{"n_layer": 8, "d_model": 64, "n_head": 2, "n_kv_head": 2, "head_dim": 32, "d_mlp": 128, "vocab_size": 1074, "activation": "gelu", "norm": "layernorm", "norm_place": "pre", "norm_eps": 1e-05, "positions": "rope", "rope_base": 10000.0, "rope_fraction": 0.25, "qk_norm": false, "attn_scale": 0.177, "bias": "all", "tie_embeddings": true, "parallel_block": true, "init": "normal", "init_std_qkv": 0.0806, "init_std_o": 0.0, "init_std_up": 0.0806, "init_std_down": 0.0, "optimizer": "adam_variant", "lr": 0.00322, "beta1": 0.9, "beta2": 0.98, "weight_decay": 0.0, "lr_head": 0.0177, "grad_clip": 1.0, "warmup_steps": 208, "schedule": "wsd", "decay_fraction": 1.0, "decay_shape": "sqrt", "final_lr_fraction": 0.0, "batch_tokens": 32768, "seq_len": 1024, "doc_mask": true, "train_tokens": 139000000, "steps": 4242, "dataset": "wikipedia_en"}
Each number is 500 + 40 x the weight over its row's rms, rounded and kept within 0 to 999. Layers, rows and columns count from 0. Numbers have three digits each. The size before them is the row's rms in percent of the matrix's.

# layer 5 attention value, 64x64, rms 0.112, rows 0-63, columns 0-31
072:467525431474495464561467542466512556522543546484492551419514503466579470492477535518527510442523
075:500482479557545504463482450503581517510522467524555545526468559535446448539485464536493566500478
077:552491525437500467550545509514459537561468522452478548474490525424509494496446509455444496571486
081:346556487492430536454570453482572506493518498530474517518530431524523445536463498512542572515527
061:597515495491480510478471487475539481538528442444481486494561470451501459558508438528578558566483
076:538528452429486423519480495456504399443473496488497519554490515517475484543379494484454463571473
068:530407451446461493556438581454499489495548502562428445494515537452552498505496476509539556528482
069:612571468576451489470543478489470532505548485550500473554550509466437539479589517507484552545477
072:537537516527442462537466455489512527520457511519472465542562456494476516427506498529492512511512
065:532505478491505574497432426559467513462528504492475449513526548539505464456489510545457507460549
085:443503511514542434480496468485498541531417492533411545474490482482472431530454524498498525544486
079:469436536435511546471504537484524513509418475588534503569491488467440496492476522517463430485544
069:466536531523458530558496451505479612540484502577534572501522481478487513482449554440434451575484
075:444484483472525515535479448532501518398497529474482489456529468473468568525537499444495470480532
074:538550436484516567403512542473513512463481459454502494493509504516473498449532480418506498483525
076:562577467472546553506528499557572549485511515517532423505465430554444541454547499480507540532504
084:455519522443477513492456518501397518479536464513426513525464577487496508519491440511496530456537
074:506527531567496517458491532449456522521569512530499432507473485490494455490458453516535434456462
072:481502523463508470470496446565519462560499473487598409396534522536478505471458503548504592510476
081:528545459503525497545506592504551551567452475440524550455511483507516490472541547461499446485496
078:507510520530563488557463522489464441430472495486488425509490486484543415500571559495564526489591
073:475518462565468480485455452520500554493503491483586492425486519492538415546551461547486501493444
082:442488534490418475521489458505391457503521488418578453475528505437519596528517518506517480557525
071:443485513431545428532470427498591453487499507465490462480487467480525441522503438389534557504454
071:493453482496475525487528494535432516494485520517461526517548503456503482413492395427528476544539
071:548481512511455491519538483509481545491488416533490423531528550606488511552449512507534457499511
067:522531509479522550556509447467478495530526512451477456527347447474513517520518511551582501535490
078:527476544478500502482429498552479413599528510461399514467515484510473527495518551462551530430579
081:524436486490550459462540480472566502498469496580454524476463497442493470511508593519475479498469
081:472489439458520504513563512527531511469507519523421486444550522635496531495516476455540461556486
073:614485499497476457477453506463488473532540462445492521529472496487484560492515542484569532484533
084:482430451578617527515450497417549531525496510523472436449478548438511499509502542515403438488508
128:526464484488508542576481538465506359492510449547486500569478575468538469532519459521481548501471
120:452435508571483509483481528469430522498452470507547539554552415525541478552531447488570442415555
121:521561493435527504454547487471525448457452473462526504495449538525529487514502475414597486508472
118:551512511505437486441492563523508468529594500487509553557545537480505487448480521531482468493525
120:462492498548531486543491547533600544581450514449428460510508538541494460480476474555509463503469
111:497539508485572483404540516529446455538503417430509494483534463469467466430556503558465445545479
126:501499541495449517547531497540522402488477549551467465499488470495447509384560441556513558424552
128:515476514454470474483519582526465542514428508510465492474556508495495449498479573517506476518569
114:508487503470458517474500553499459506498503471523443485486526501488470535496450446521506538490554
123:495535539489440474560500521488500443499468505513534484587474497481465507448473473546428449589504
117:483455502506549394466513462454475496472559486511500456526474554540527526473410498454463457451547
125:530559529480487505488475489527529458487564533476507621533558466464504474507483528512494467467494
109:536455485507444438468488500524525506552478512512464466532472507593515586482491557558530471483550
118:530485448543497450488494406562479468530447552550476589481566452582450490527471482447492540479452
125:479546513478539503578501444544496498531524491528506444483523474506508483451541549514437528442528
120:453491490426445504561524557534472459549523491513534548478507550551518543500527433524503458434468
120:562449460506475485452504466518388507470449538503535458517458536507483480507594527537461456485489
125:482446520532461451504474509535510544462542471560477549484495601511442475479547554476499456563411
115:463460498434454511454506494513580424453534519468572485526562504523492479507533498517473552515492
124:573555524540464459458506525413528512516543482468520460441554525511486452465568504506536514420497
117:505431517407477545404462438522486504564525526488433436491516454455491527436528515424547461442497
125:509510458463526494542482480511500514437476543446493500538519479400543502494503504444530466544533
124:543508468486532475526469514531476462468488479464540458456496496579522544455551490396493585511510
119:532564512518473454494536527522422579456481458507440552553504400494511408430449470507448486509484
115:389544548524458410503496483522459449545563523516526458501524461483506493529464450543553537507530
118:494557507486414528511494486537441549429548473450439480496490516485540497467542458546513476520506
115:471473468470477481467484486526598505500504459507447503446566521521523532486551483480534494576514
114:523439498508432501493472429468559494470472436454419546521480477519502480508443508561483562472508
124:483464493549472479537529461409490434466539518472453526494557504472483520534620498529472473536463
112:527536471496443504445521454511476468476494480512530507554607465542494502524482461488467564548453
124:543560542564469504495443496526519528532476472443547402565485538496471470529533517500535523540469
116:492466469577418530518531458465582583512529479573547468442478456474562480514510514583486544463479